config = dict(
    num_hidden_layers=11,
    hidden_size=256,
    num_attention_heads=2,
    num_key_value_heads=2,
    head_dim=128,
    intermediate_size=1024,
    vocab_size=4096,
    hidden_act='squared_relu',
    norm='layernorm',
    norm_place='pre',
    norm_eps=1e-05,
    positions='rope',
    rope_theta=10000.0,
    rope_fraction=0.5,
    qk_norm=True,
    attn_scale=0.107,
    bias='all',
    tie_word_embeddings='early',
    parallel_block=True,
    extras=['some layers without attention', 'local attention windows', 'shifted keys', 'gated attention', 'capped logits'],
    init='uniform',
    init_std_qkv=0.0229,
    init_std_o=0.00489,
    init_std_up=0.0229,
    init_std_down=0.00244,
    init_out_by_depth=True,
    optimizer='adamw',
    learning_rate=0.00175,
    beta1=0.95,
    beta2=0.95,
    weight_decay=0.048,
    lr_head=0.0112,
    max_grad_norm=2.0,
    warmup_steps=351,
    schedule='cos',
    final_lr_fraction=0.0,
    batch_tokens=[65536, 131072],
    max_seq_len=512,
    doc_mask=True,
    train_tokens=632000000,
    max_steps=6467,
    dataset='wikipedia_en',
)
Each number is 128 + 32 x the weight over its row's rms, rounded and kept within 0 to 255. Layers, rows and columns count from 0. The size above them is the row's rms in percent of the matrix's.

# layer 6 MLP down (transposed), 1024x256, rms 0.0795, rows 64-163, columns 160-191
size [ 76 104  97  84  99  80  85 109  77 120  99  95 107  81 116  91  98  93  92 109 102  98  92 101  84 107 107 114  92 108  86  94 115 100  95 103 114 100 113 102 110  87  99  83 117  94 109 107 113  91 100 105  85 109 110 101 112 107 112 107 102  96 108  98 109 104 104  94  79  84 107 107 110  90  90 101  98  83 110  95 113  99 107 117  86 100 100 103  89  81 110  89 101 100  93 109 122  94 106 100]
[[162 135 142  79 187 185 114 154 112 120 136 156 162  90 117 119 112  87 160 148 125 126 153 130 124 118 121 109 115 186 133 182]
 [151 126 107 125 137 109 105 112 174 141 146 152 108 113 165 173 141 137  88 126  78 155  64 151 138 149  84 120 151 179 141  94]
 [113  94 138 131 109 108 110 115 136 132  83 144 162 109 111  79 108 217 174 153 153 146 150 168 113 127 195 143 113 124 130  82]
 [162 182 144 122 111 165 151 134 109 171  98 170 136 137 149 143  96 127 137 109 103 146 139  88 118 143 130 101 101 117  96  50]
 [100 106 117 130  84  81 111 147 152 179 106 182 102 104  63 130 156 118 142 121 141 140 150  87  89  90 130 111  99 158 113 114]
 [104 127  62 124 142 127 197 100 115 143 101 100  97 136 160 183 151 151  80 162 151 109  88 148 106  82 119 145 153 136 139 156]
 [ 46 119 136 111 138 100 211 153 174 181  92 112 144 181 178  73 167 173  97  99 154 186 103 117 103 109 131 161 102 109 118 137]
 [159 141 175 174  78 170 109 164 161 153 159  86 116 143  99 147 126 146 165 116  94 147 129 105 177 136 159 118 198  54 131 114]
 [137 197 101 121 145 185 137 125 164 100  90 136 169 173 120 104  90 165 126 150 118 122 136 131 149 193  83 134 166 147 122  80]
 [140 109  89 184 139  78 161  53 114 128  76 127 169 117 113 123 102 181  69 123 122 117  88 105 168  79 193 168  81 156 122 150]
 [113 136 132 173 100 141 183 126 137 104 156 131  92 104 170  83 168  76 158 172 129 133  95 138 137  72 123  95  88 115 114 110]
 [199  77 153 133 117  80 137 149 144 152 127 149 111 157 142 137 142  93 129  29 156 183 155  95 147  61  90 145  90 120 180  91]
 [127 114 196 118 113 165  89 113  68 148  66 146 158 131 122  99 122 163 157 104 158  72 140  90 152 132 112  64 123 125 183 134]
 [112 113 198  74 145 154  81 135  74 131 120 151  79 158  59 125 141  84  89 173  80 137 116  93  97 131 109 149  64  99 114 130]
 [162 178 151 103 108 159 195  77 166  76 170  81 111 111 123  62  93 187 113  75 123  85 140  78 131 128 161 154 116  92  98 185]
 [136 117 111 140 135 102  74 156  99  48  91 173 181 137 142 161 115 139 160 119 120 144 123 187 111 126 127 134  69 116 168  93]
 [ 97 113  70 182 160 144 121  80 106  70 100 204  82  81  88 157 134  80 118 130 129 108 129  98 171  87 115 144 194 119 137  95]
 [166 105 118  98 115 121 112 143 128 108 148 119  73 184 146 181 124 104 182 127 134 140 140  85 146  60 127 171  61 104 126  85]
 [181 133  96 165 129 131 169 165 169  96 181 108  47 146 130  35 121 131 125  99 115 126 124 129 120 156  80 129 149 108 108 116]
 [ 98 146 146  82 168  99  97  65 120 191 130 138 140 136 134  86 124 129 106 152 143  90  57 137  44 110 100 109 116 125 165  95]
 [108 101 157 195 130 126 123  73 122  86 123 212 103 141 154  56 146 125  74 119 173 129 139  89  94 169 175 113  92 129 144 140]
 [150 119  68 192 129 161 111 141 112  70 156 139 171 140 118 123 132 137 150 118  63 102 134 165  61 138 107  61  91 114 115 169]
 [162 144  66 138 119  71 142  73  79 170 126 128  96 112 104 128 108 141 125 129  84 153 154 101  88 163 164 101 136  74 149 166]
 [106 129 168  91  92 134 108 102 169 107 187 137 144 165 124  99 109 149  88 158 133 145  94 162 139 132 116 149 104 106 120 141]
 [116  39  65 141 114 128  67  73 157 131 140  71 177 158 129  78 137 113 122  98 157 167 114 113 149  91 147  84  93 160 106 157]
 [121 161 113 161 115 144 145 130 120 197 161 152  69 159 103 102 156 177 140  89  73 163 158  93  60  61 153 128 153 120 154  98]
 [169 146 173 128 130  98 175 105 145 119  72 120 103 134 119 160 155 109  61  96 130 130 132 165 128 112  95 131 110 107 104 117]
 [135 141 110 151 115 132 112 135 138 114 135 185  87 143  92 105 176 174 163  68  89  94 138 141 158 111 141  70 137 119 131 131]
 [169 154 157 147 118 162  87 143 132  69 132 163  70  81 102  84 169 177 123 136 148 103 113 122 147 120 146  86 146 163  92 104]
 [101 196 122 205  79  77 167 105 137 145 174 191 140 131 105 164  88 121  89 116 121 147  54 129 146 128 167  85 178 141 148 131]
 [143 165 174  88  64 156 154 161 144  83 159  83 150 112 102 125 127 144 163 130 134  87 101 125 103 170 142 120 101 103 126  81]
 [126 170 183 116 128 169 127 121 167 108 139 175 118 123 176 203 144 170  77 146 154 166 107 175 126 113 122 132 123  66 181 112]
 [140 147 119 127 206 151  96  87 126 213 159 122 153 105 168 142 165 167 154 179 144  60  92 131 105  97 105  90 115 149 116  57]
 [102  96 127 171 218 124 140 156 111 117 134  91 198 110 137 159 172 112 103 120 146 126 106 130 129 130 124 147 169 110 136 125]
 [ 97 134 129 122 112  83 100 120 100 101 140 207 154  59  65 140 163 130 106  80 149 130 143 149  95 126 121 102 110  85 115 145]
 [166 121 118 154 105 207 134  78 115 116  75 179 177 141 149 112 184 162 120  89  87 141 124  73 125 155  82 138 118 110 141 120]
 [115 160  90  92  95  80 215 107 184 112 173 192 146  89 132 138  88 114 139 132 123 119 183  70 128 149 161 139 128 104 109 130]
 [ 78 112  55 204 120 166 118 164 146 134 128 188  62 138 132 153 114  74  91 150  78 118 134 145 144 178 171 152  60 127 143  93]
 [127 117  76 101 128 115 139 108 161 158 112 121 112 132 161 202  79 158 111 144 125 157  97 133 103 124  84 112 150  46 145 119]
 [161 111 146 126 153 145 146  55  78 142 104 113 162  94 154  67  94 153  98 103  99  64 102  61 108 115 105 143 144 125 154 108]
 [146 118 200 150 119  55 174  97 148 107 151 109 121 158  84 135  99 156  61 142 146 119 114 147 140 158 143 131 142  42 103 131]
 [128 150  62 121 196 135  74 135 155 222 105 124 156  97 135 114 132  98 155 120 124 170 130 100  88  67 130 140 139 112 120 143]
 [159 119  80 126 134 156 180 172 121 140 114  79 155 156  78 163  91 139 160  82 143  86 127 161 117 171 210 155 118 124 114 121]
 [ 63 100 123 120 127 109 103 102 113 141  90 126 106 142 151 123 124 116 113 108 156 108 133 140 133 104  86 129 146 101 109 114]
 [131 140 108 110  80 140 178 124  80 131  97  99 143  80 147 103 101 132 141 157 161  79 115 104 162 196  97 172 150 102  91 193]
 [ 90  88 116 122 140 142  67 157 120 166 107 154 185  14 128 180 122 135 160 115  95 146 180 124 159 100 128 108 150 110 127 112]
 [112 154 127 144 174 140 149 183 152 127  85 138 141 110 179 124 142 121 114 138 180 132 123  91 120 198 157 124 137 140 150  90]
 [160 125 125  83 124 147 180  79 157 194 155 132 148  76  77 159 175 122 108 120 127 101 157 129 132 145 124 116 153  99 113 157]
 [148  98 179 127 185 154 136 140 158 151 121  91 129 132  89 112 115 127 145  73  90 166 135 141 122 141 141  68  90 120 150 140]
 [135  89  98  76 138 143 104  87 163 199  97 101 122 157 140 130 177 101  85 135 112 122 155 105  89 131 109 104  84 136 142 214]
 [104 102 118  96 216 153 163  86 186 106 127 144 165 133 135  64 143 117 119 105 207 113 132 139 151 129 138 179  84 182 144 136]
 [142 126 146 145 129 118 137 111 150 159  95 124  84 176 102  98 127 119 154 171 135 118  97 154 138 118 105 113 140 136 100  55]
 [109 127  41 154 105  98 138  69 160 174  53 102 132 165 112 120 215 107 101 167 200 116 165 181 117  67 103 165  99 156 126  73]
 [ 73 102  88 186 102  99 106 124 120 117 166  94 155 105 173 128 111 206 131 179 174 153  79 161 161 154 104 110 129 101 136  78]
 [142 121 103 131 147 133 139 179 122  98 168 130 161  75  95 144 133  87 133 140 148 114 217 139 122  92 121 143  80 174  92 135]
 [ 66 154 113 115  92 121 144 154 125 166 174 107 128  87  85 165 182 140  98 135 135 162 158 142 153 150  86 171 146 106  98 147]
 [100 131 148 134 154 122 152 113 204 123 146 127 104  97 127 123 205 152 144 153 100 158  96 163 125 148 141 102  93 134  99 136]
 [164 163  70 165 108 106  88 192 116 157 183 144  65 172 137 121  94 161 109 108 104 115 127 206 125 101 157 149 164 125  59  78]
 [149 172 115 104 152 103 172 149  94 109 133 116 106  82 172 116 147 141 133 116 154  85 128 119 134 107 110 139 125  80 111 200]
 [172  69 134 114 101 114 112 209  80 165  99 155 121 177 170 123 135 120 115 143  38  81 145 131  70 136 111 173 170 170  87 155]
 [112  93 128 100 114  78 103 156 100 154  87 116  84 114 157 163 136 144 137 146 122  84 178 164 150 140 146 133  80 117  94 133]
 [141 153 110 135 147 165 184 206  97 104 132 100 139 123 114  97 109 137 145 128 127  99 177 125 135 168 112 100 118  85 123 162]
 [173 129 118 144 131 114 146 150 113  85 124 132 102 116  85 116 116 145 101 202 127  79 159 141  84 111 162 162 133 126 114 157]
 [127  71 138 154 126 162 111 224 127 122 150 113 168 130 128 127 191 108 136 137 106 187 122  87 180 160 177 200 193 160  87 131]
 [115 123 139 104 121 153 120 112 104 112  49 169 103 115  65 126 124 144  99 172  82 117 117 159 151 108 177 132 133 110 169 141]
 [ 91 105 126  91  83  85 117 141 171 144 119 136  80 121 123  94 156  93 119 171 160 138 194  99 142 146 184  76 142 191 129 158]
 [ 88 163 165 158 143 135 131 114 116 149 139 110 103  96 110 134  92  94 125  72  97  98 115 130 114  96 139 133  73 153 193 158]
 [129 127  88 164 132  88 131  90  94  77 138 114 113 151 120 175  96 141 149 152 123 194  58 184 156 131 148 130 151 160 128  59]
 [138  41 126  97 115 161 102  93 114  50 116 113 131 136  90 129 111 192 139 154 114 150 126 165 142  81 111 135 142 140  73 170]
 [ 98 140 168 185 130 166 120 131  95 194 126  98 118 137 146 128 137 144 103 165 101  60 143 238 130 125 145 152 133 117 134 106]
 [129 156 138 135 146 131 172 192 149 120 104 112 121 133 173  97 166 144  76  28 186 131 190  96  73 121 148 144  92 193  73 137]
 [154 235  91 148 121 145  64 125 140 124 129 140 175  79  93  97 123 129 178 133 135 148 100 149 104 129 127 108 149 159 150 153]
 [ 86 121 105 114 149 101 119 119 166 142 193  81 152 116 141 161 158 133 176  87 196 198 165 171 114 117 139 116  84 128 143 170]
 [109 109 209 119 171 171  92 138 107 123 128 147 112 101 159 134  58  98 111 153 124 153 148 114 124 155  71 135  86  98 189  75]
 [169 134 164 204 137 137 126  88 106 103 135 125 206  79  60 112 118 140 133 131 143 134  86  77 165 116  88 115 136  71 139 140]
 [117  94 142 136 123 110 117 152 124  99 107 208 129  67 123 112 125 121 110 143  74 134 157 111 136 133 160  80 135 167 209  97]
 [120  97 130 115 112 130 138 158 107 124 109 165 134  93 112  84  72 134  67 145 111 158 141 125 126 130 115 146 139 108 112 104]
 [170 107 158 127 160  93 138 131 168 112 148 149  86 160 128  92 124 114 132 126 122 110 175 125 144 104  73 143 112  95 153  95]
 [109  84  93 134  73  79 157  84 169 137 157  86  68 128 116 135  96 188 158 143 105 165 151 125 149 127 179 103 148 101 121 135]
 [121 132 140 132 142 152 102 101 171  57 136 103 166 132 172 148 149  99 173 145  99  57 158 171  76 122 124  89 107 100 183 162]
 [184 181 113 132  48 164 105 146 129 112 136 178 101 130 135 172 153 135  43 121 110  83 114 181 104 135 114 100 114 180 109 121]
 [ 83 179 110 167 160 107 132 116 134  78 144 137 174  82 147 130 128 185 156 108 161 153  87 129 110 101 128 101 147 133 202  72]
 [153 140 157 191 103 109  85  77 139 183  87 151 142 134 134 129 108  44 167  99 179 147 146 156 165 125  99 134 109 139  21 155]
 [160 122 126  96 150 142 152 115 136 164 120 157  77 162 161  59 124 148 101  93 105  63 102  69 110 110 123 160 155 130 106 142]
 [ 90  94 141 204 186 165 142  70 129 153 105 167 121 202 119 106 141 147  95 173 132 209 138 160  81  61 182 124  76 120 127 152]
 [128 105 137 176 120  99 130  81 119 144 112 128 145 147 130 165 102 126 201  86 102 130 114  75 108 169 126 164 214 118 133 139]
 [205 174 158 146 141 174 119 161 174 148 121  96 100 110  75 126 117 100 100 103 141 167 127 127 106 155 104 145 118 123  67  97]
 [157 160 132 141 107 169 156 146 117 109 103 146  93 142 142  92 106 174 115 124 160 139  73 130 135 146 157 141 118 120 143 133]
 [101 107  89 128 209 181 137 121 122 154 124 126 118 110 144 108 112  99 151 114 176 130 176 130 122 100 141 120  79 133  79 151]
 [109 150  97  98 134 165 170 118 119  94 135 162 138 153  77 159 125 118 117 112 126 133 189 152 171 119  80  80 125 119 132 137]
 [101 136 143 127 152 133 112 158  87 190 139  87  96 166 152 153 104  91 181 126  94 154 216 104 165 133 173 120  98  64 115 144]
 [172 162 142 155 109 145 153 141 116 165 132 100  44 147 105 124 132 101  97  70 117 117 127  88 178 138 132 133 120 126 101 159]
 [199  64 116 183  89  63 140  99 128 132 118 126  73  87 145 143 153 153 110 134 154 121  42 143 124 145  88 149 113  83 147  52]
 [127 125 178 197 174 106 138  97 132  98 177  88  88 117 150 123 128 157 154 119  98 104 183 102 147 136 187  76 137 115 139  81]
 [181 103 103  80 216  82 137 137 108  95 119  50 161 154 116 101 122 121 109 206 154 144 132 114 128 128 140 110 126  63 159 166]
 [166 132  92 191 179 114 130 134 132 179 221 149 110 107  71 135 105 127 148 126 163 116 110 121 141 155 108 193 151 113 167 224]
 [158 106 131 133 120 128 178 214 138 185 141  73 112  95 121 143  98  80 108  73 113 119 108 107 146 138 152 136 112 126 126 158]
 [122 128 142 121  98 132 131 163 170  72 146 121  78 101 196 133 160 132 111 188 135 135 105 135 101  54  85 130 111  85  79 121]
 [167 112 179 142 164  78 170 156 165  71 136 102 152  74 136 153 155 160 117 126  97 142  98  99 152 114 158 145  81 119 159 167]
 [202 113 138 169 100 189 122 136  90  97 140 113 150 160 105 109 135 136  95 108 159 125 154 141 100  76  94 157 128 135 191 139]]
# layer 6 MLP up, 1024x256, rms 0.0972, rows 65-164, columns 160-191
size [101  97  92  98  90  92 111  85 108 100 100 102  94 109  88 102  95  99 103  98  94 101 107  89 107 105 108  93 101  93  99 112 100 100 104 112  92 105 101 107  99  97  90 117  92 108 104 108 105  99  95  85 103 102  99 102  99 108 114 100  97 109 103 106  99 105 100  85  97 104 104 103  91  90 100  96  91 106  99 112  94 105 110  86 102 101 103  94  89 110  96  98 102  97 109 115  98 104 106 105]
[[134 142 106 121 123 154 148 162 164 110 158 113 126 164 130 109 128  97 145  80 133  93  78 110 121 151 124 125 112 168 127 111]
 [ 90 147 156 138 109 226 115 139  66  53 153 145  98 129 133 126  98 141 141 110 137 195 133  75 126 154 137 140  56 147 137 189]
 [151  80 133 128 168 159 149 173 161 129 168  98 142 119 159 142 189 108 104 192 130  74 106 185 159 118  99 118 119  96 117 140]
 [126  91 149 113 185 136 158 106 123  94 149 118 152 157 150  60 134 121 110 107 113 120  67 176 150 110  74 100 126 166 117 237]
 [157  63 149 130 130  80  70 147 110 119  98 120 126 165 148 135 109 112 112  74 133 157 143  49 114 116 182 148  75 128 123 129]
 [175 196  62  78 109 155  98 132 147  87 118 157 132 118 123 152 122  81 177 113 170  77 117 174 148  51 141  93 158 132 163 134]
 [133 130 111 185 162 115 137 139 193 149 156 167 105 136 156 189 138 106 124 117 140 102  62 115 110  95 144 158 120 119 126 108]
 [ 91  67 126  99 144 119 109 148 124 136 152 163 102 113 148 158 132 144 160  96  91 110 147 145 106  64 133 140 107 137 118 153]
 [ 89 127 127 118 224 120 132 163  59 120 140 113 155  91 113  81 143 151 150 135 130 119 127  91 128 129 138 102  56 111 155 174]
 [150 127  94 105 103 105 119  84 109 134 108 106 193 132 117 109  89 104 149 125 124  94 138 124  57 114 118 139 154 153  96  92]
 [165 136 127 127 162 166 181 100 117 126 120 146 109 124 111  96 110 128 116  99 143 117 130 119 145 113 121 125 115 142 176 109]
 [101 129 120  71 178  89  94 132  97  80 107 156 137 121 117  83 121 148 196 110 102  89  64 100 175 152 145 147 138 180 197 134]
 [207 100 113 114 157 121 151  84 143 121  86  98 149  70 172 132 150 123  85  93 187 101 129  99 172 127 172 121 101 137 158 103]
 [ 88 151  64 132 149 142 163  86 105  49 115 160 189  63 181  92 119 106 167  91 140  84  91 137 135  51 145 167 128 164 194  81]
 [116 123 138 109 179 158 141 166 137 131 133 145  96 121 118 109 162 155  63 136  81 184 167 103  49 152 142 101 110 150 105 184]
 [150 151  79  52 147 162 134 123 110 150 121  87 132 138 221 140 122 136 135 149 127 156 131 115 128  80 124  77 153 107 139 165]
 [164  99 127  95  75 151  88 134 130 152 107  94 198 138 135  74  97 110 140 151  60 111 111 126 116 146 124 181 115 176 189 184]
 [126 118 110 117 119 146 137 131 110 137  91 144 147 161 115 108 160 152 135  97 137 130  82 140 117  33 181 150  88 148 123 135]
 [181 134 130 127 146 124 176 113  57 120 125 140 133 143 100 130 141 129  85 111 152  82 125 116 166 140 150 166 135 197 112 196]
 [175 162 105 143 170 124 157 121 119 172 141 157  97 114 123 166 137 150 121 110  88 134 159 159 150 114  79 134 132 110 121 110]
 [163  70 160 140 104 107 166 101 148 156 138 107 134 105 134 125 154 106  96 120 138 138 131 151 152 133 175 154 130 139 168 115]
 [ 91 124 139 152 183 121  52 103 118 120 147 144 106 114 174 127  84  60  93 150 106  95  96 161 118 103 135  97 112 174 139 142]
 [122 124 125 149 118 143 161 128 145  52 177 129 131 131 135 109 101 147 129 154  68 133 122 102  95 102  63 113 155 177 161 160]
 [141 175 144 134 164 132 165 196 113 106  82 136 145 146 113 180  89  85 125 112 104 140 134 134 115 148  85  77 135 110 172 185]
 [173 156 143 125 129 133 109  98 130  46 127 144 171 127 140  72 137 135 125  75 108 154 107  62  88 107  44  99 160 138 148 194]
 [219 102 113 143 176 166 128 183 123 102 151  94 190 150 143  83  76 152 137 114  99  81 143  79 156 170 119 121 101  97 118 127]
 [146 142  71  37  99 149 152 148 140 152 154 134 100 133 134 145 121 154 131 101 109 125 124 135 127 150 115 123 118 124 182 157]
 [115 108  78  79 127  89  94 118  97 127 128 116 168 109 105 122 116  97 164 121 126 208 132 138  98 144  92 141 131 128 162 116]
 [194  52 110 155  95 137 139 110 113 105 171 115 138 162 116 112 135 149 101 128 134 192 131 101 139 164 142 145  74 160 131 154]
 [150  97 134 162 146 144 124  77 129 124  71 158 113  83 123 138  69  98  82  84 173  95  99 164 225 108 108 131  87  86 196 133]
 [169  25  81  93 183 120 124 138  44 150 102 126 114  88  85 126 134 138 118  94 108 111 233 113  55 145 116 101 127 114 182 113]
 [154 142 109 104 142 141 128 141  72  67 128 162 156 127  91 122 152 114 107 117 117 140 148 116 158 145 139  84  92 163 160 167]
 [142 130 139 106 110 136 190  91 127 106 133 122 118 139 184 105 143 132 193 105 129 172 122  94 132 122 125 148  83  80 134 168]
 [113  72 126  85 129 204  90 147  93 150 191 141 110  69 129 160 111 129 213  97 104  86 112 112 104 122 119 133 120 140 190 151]
 [150 164 146 112  93 143 108  93  96  50 140 145 156 154 126  95 124  99 160 125 115 136 159 104 109  35 139 178  53 163 138 126]
 [112 146 125 161 154 145  99 179  89 102 147  73 159 143  77 108 126 104 130 113  87 153 113 129  52 140 151 152 118  95 123 112]
 [133  91 110 131  88 114 102 103 145 125 152  82 118 115 150 150 129 127 158 130 167 187 105 161 128 109  87  91 152 152  83  89]
 [118 114 146 175 135  81 103 124  41 137 178 114 135 110 183 130 113 157 148 129 109 171 148  79 106  67 100 160 123 134 149 150]
 [113 135 143 155 149 182  91 159 120 135 102 125 103 145 137 158 134 153 171 125 126 187 153 131 114 137 180 130 168 152 179 111]
 [190 122 114  87  98 134 152  83 115  95 113 144 130 112 139 106  93 138 124 111  78  94 152 126 114 127  98 166 113 119 159 149]
 [143 117 117 135 108 181 112 135  33  84 134 187  92 135 105 132  81 127  97  86 107 117 146 193 110 110 161 168  75 185 129 152]
 [141  91 131  97  92 143 130 136 140 128 167 148 110 103 130 105 158  27  91 137 110 105 137 101 140 140  82 113 161 255 167 152]
 [117  83  93  72 128  67 148 129 135 156 129 105 166 141 112 119 164 154  79 115 149 140 141  93 156 147 128 121 156 154 185 117]
 [ 98 106 103  85 153 127  68  98  78 186 115  80 118 117 104 164 104 163 179 131 121 100  80 127 145 111  84 189 139 105 135 151]
 [124 148  69 124 111 119 145 160 165 160 124 154 124  75 157 108 116 170 210 141 166 114  89 125  78 168 102 170 132 149 118 133]
 [159 133  70 102 120 146 149  48  66  59 104 115 172 153 119 132 154  73 155 121 107 123 159 185 109  52  98 161 143 143 126 220]
 [100  82  65 153 120 215 153 129 140 150 104 165 158 159 131  82  89 107 197 147  75 165 107  67 111  84 130 133  94 115 160 129]
 [139 148  62 111 229 188 120 168 103 143 142 125 148 126 193 151  97 146 172 104 171 104  64 147 153  46  95 175 141 192 117 132]
 [117 143 122 154 124 155 129 163 139  63 129 158 105 142  80 113  81 168 174  70 157 138 116 171 133 145 132 121 150 125 104  93]
 [114  72 134  88 106 113 106 149 140 148 190  87 133  98 134 156 136 174 127 119 166 136 152 132 136 135 104 133 125 135  83 198]
 [134  68 150 142  77  97 121 147 158 143 121 154  68  97 176  80 145 144 111 122 121 112 156 116 115 156 139 182  63 149 145 181]
 [119  93 130  72 182 147  98 127  96  78 169 129 143 100 155 148 139 153 139  95  69 137 138 107  90 174 121  91 141  74 114 156]
 [151 109 120 148 119 151 130 170 153 159 127 144 155  98 131 125 105 154 134 120  82 163 122 125  95 137 161 115 125 143 189 173]
 [177 138  67  86 122 159 137 120 116 107 148  90 170 131 146 154 149 149 103 107 121 107  96 184 147  75 156  94 152 148 134 184]
 [177 166 148 164 114 212 120 142 148  66 113 153 168 105 118 150 105 136 190 137 150  86 121  22 163  83 158 150 129  82 193 123]
 [186 125  87 106 100 104  83 132  76 149 164 119 173 104 196 111 130 100 102 136 178  63  93 149  70  75 151 173  96  99 193 223]
 [153  84  93 144 121 204  80 130 141 119 186 155 135  75 152  53 122 153  58 143 137  80 100 115 156 147 123 169 158 101 163 140]
 [ 81 161 121 112  99 129 143 122 118 130 145  62 158 160 139 121 110 179 148 147 144 137 113 125 145 112 135 157  82 183 110 165]
 [199 108  99 163 125 124 131 180 116 129 130 111 175 151 184  79  79 117 105  62 123 155 123 141  90 135  87 175 136 160  98 115]
 [152 109 105 151 148 175 142  83 132  81 163 118 191 152 125  66  76 161 146 100 124 144 139 151  72  70  69  88 166  84 139 136]
 [125  93 124 152 128 175 125  58 121  95  88 125 170  57 138 149 117 175 155 122 145  93  84  94 162 155 111 173  71 144  90 142]
 [111 108 131 118 157 195 156 157  92  95 124 108 162 120 107 131 105 143 208 117 116 148  83 148 120  80 137 114 144 128  77 149]
 [ 92 136 168 119 146 113 191  95 125 139  91 154 144 150 133  98  78 110 122 131 183 105 151 159  86  83  94 111  82 125 201 122]
 [106 133 161 101 111 161 152 144 106  90 134  64 121 158 105 100 133 136 108 152  79 168 178  80 113 104 200 168  67 115 136 169]
 [176 153 115  75 103 161 174 127 113 148 170 111 218 138 116 118 132  98 113 107 130 138  91 132 117  40  41 151 157  94 122 166]
 [158 105  86 164 150 125  73 107  45 108 160 128 149 151 134 119 130  95 154 175 175  93 122 144 101  68 164 113 150 142 140 117]
 [170 165 149 153 166 128 132  88 139 120  93 136 103 167 119  91  68 112 132 131 107 160 127 117 153 127 130 176  73  99 168 194]
 [214 167 149 113  96 109 133  62 109 157 179 101 116 122 167 141 135  74 132 143  69  82 169  40 114 111 178 138 134 130 163  95]
 [169 124 151  75 190 108  90 156 179 106 154 130 158 106 141 185  98 128 171  81 134 177 129  48 103 150 102  89 146 133 139 121]
 [179 152  73 140 167 160 120 189 107 161 131 183 103  98 149 121 102 118 144  92 116 130 119 116  95 106 111  83 105 107 112 114]
 [153 140 118 134 123 167 175 138 167  96 135 122 135 127 135  79 113 127 151 122 141  91  63 143 103 128  69 166 104 113 127 132]
 [140 156  61 120 202 114 114 117 109 100  94 169 178 124  90 127 124 134 114 172 106 159 142 158 157  88  92  97  69 107 115 127]
 [176 142 110  85  79 142 132 163 132  43 181 114 158 152 133 124 191 124  91 116 134 155 107 113 123 110 123 118 136 153  92 165]
 [143 114 135  76 120 121 131 112 174 133 157 126 103 149 200 120 104 116 117  75 106 127  58 156  67 111 152 139 132 187 111 182]
 [ 99  74  91 115 162 129 165 134 158  61 119 121 189 128 144 140 152 133 146 171 110 117 110 125  54 140 132  97 161 197 160 136]
 [ 63 138 148 153 112 111 160 157 122 169 190 110  84  92 182 106 170 128 152 151 118 123 141 164 111 134 104 155 121 160 195 124]
 [128 146 118 122 192 108  94 177 115  73  96 123 135 124 102 163  88 139 171 196  82 207 103 111 100 114 127 160 115 108  92 133]
 [156 126  85 154 113 156  91 203  93  88 158 131 119 131 103  86  96 110 134 141 133 119 117  92  73  68 152 155 129 165 129 118]
 [202 133 105 132 123 184  65 135  37  68 123  87  93 161 167 157  88 158  90 138  78 181  89 136  95 112 149 111  53 107 150 164]
 [147  94 129 126 150 133 122 132 106 118 161  70 171 139 109  66 156 117 181 122 138 115 140  61  80  58 102 153  99 152 106 151]
 [159 163 120 137 163 160  97 117 114 145 119  81  97 149 147 146  56  91  84 133 103  50 175  99 152 163 121 156  82 112 123 105]
 [113  93 134 100  98 131 130 124  83 124 158 133 190 167  76 103 127 102 105 132  72 120 151 149  81 101 165 126 122 172 136 120]
 [ 81 106 118 150  81  86 119  92 125 147 148 127 143  99 174  97 142  96 144 115 131 106 140  79 134 118 104 212 105 159 198 164]
 [104 129 133 100 101 122 107 159 166 103 136 119 151  99  96  96 134 124 161 133 129  78 112 111 114 160  89 102 124 107 152 126]
 [157 164 110  60 132 137 149 122  68  95 147 133 186 142 176 173  71 122 181 153 103 117 124 149 154  67  28 105 157 117  99 120]
 [169 124 114 111 138 102 105 118 115 129 134 109 176  63 119  94 165 161 140 116 163 130 119 134 101  96 179  86  73 160  94 131]
 [127 111  76 107 153 160 146 161 159 104 122 178 156 145 133 114 139 103 171 115 111 126  86 116 128 101 148 163 171  73 159 155]
 [128 127 146 135  87 155 152 179 193 136 133 160 197 101 143 103 178 167  96 150 105 115 110  66  76 104 137 216 140 134 168 167]
 [109 164 149 123 110  86  79 171 157 149 133  76 141  77 202 121 124 113 110 154 160 128 119 126 142 164 128 141 142 154 147 113]
 [181  66 138  84  78 143 182 146 121  72 143 123 174  72 154  67 116 104 177 103 145 136 122  84 161  89 155 172 104 169 126 171]
 [201 105 130 102 194 136 156  80 112 139 111 157 197 101 198  92 147 131 148 125 120  98 157  79  38 120 150 116  75 144 203 151]
 [117 192  98 150 110 131 135 107  85 124 143 140 157 114 120 106 142 153 109 101  84 120  97 188 104 118 112 137 170 166 134 135]
 [131 136  86 104  75 131 132 119 115  94 161 132 154 120 116 159 167 103 139 127  73 145 125 129 102  77 141 190 102 115 136 200]
 [186 104  83 154 145 162 107 176 120  90 169 153 135  94 147 119 130 124 148  78 136 109 109 154 113 188  80 117 102 186 147 177]
 [176 157 126  91  87 187 144 139 128  66 101 119 116 157 132  98  97 105 191  71 122 157 158 125  75 105 165 137  62 127  95 184]
 [164 130  93 112 166 185  83 144 112  75 149 141 132 185 108  78 135 104 167 116  42 128 100 114 149 101 116 138 115 113  99 131]
 [116  65  36 126 183 163 120 139  47 146 114 133 153 112 105 141 117 107 138  74 191  96 147 119 128 150  96 114 147 184 146 136]
 [103 171 175 135 112 134 119 140 130 130 170 150  94  97 106 152  60 106 161 151 160 148 190 155  87  27  89 158 136 138 117 134]
 [ 93 103 116 115 157 169 165 114 127 121 113  84 174 109 126  76 156 131 138 168  91 117  77  94 100 118 120 109 160 114 163 111]
 [172 100 164 144 161 139  98 145 113  94 144 149 176 113 201  84  85 127  50 156 118 115  46  80 144 127 127 122 136  95 156 146]]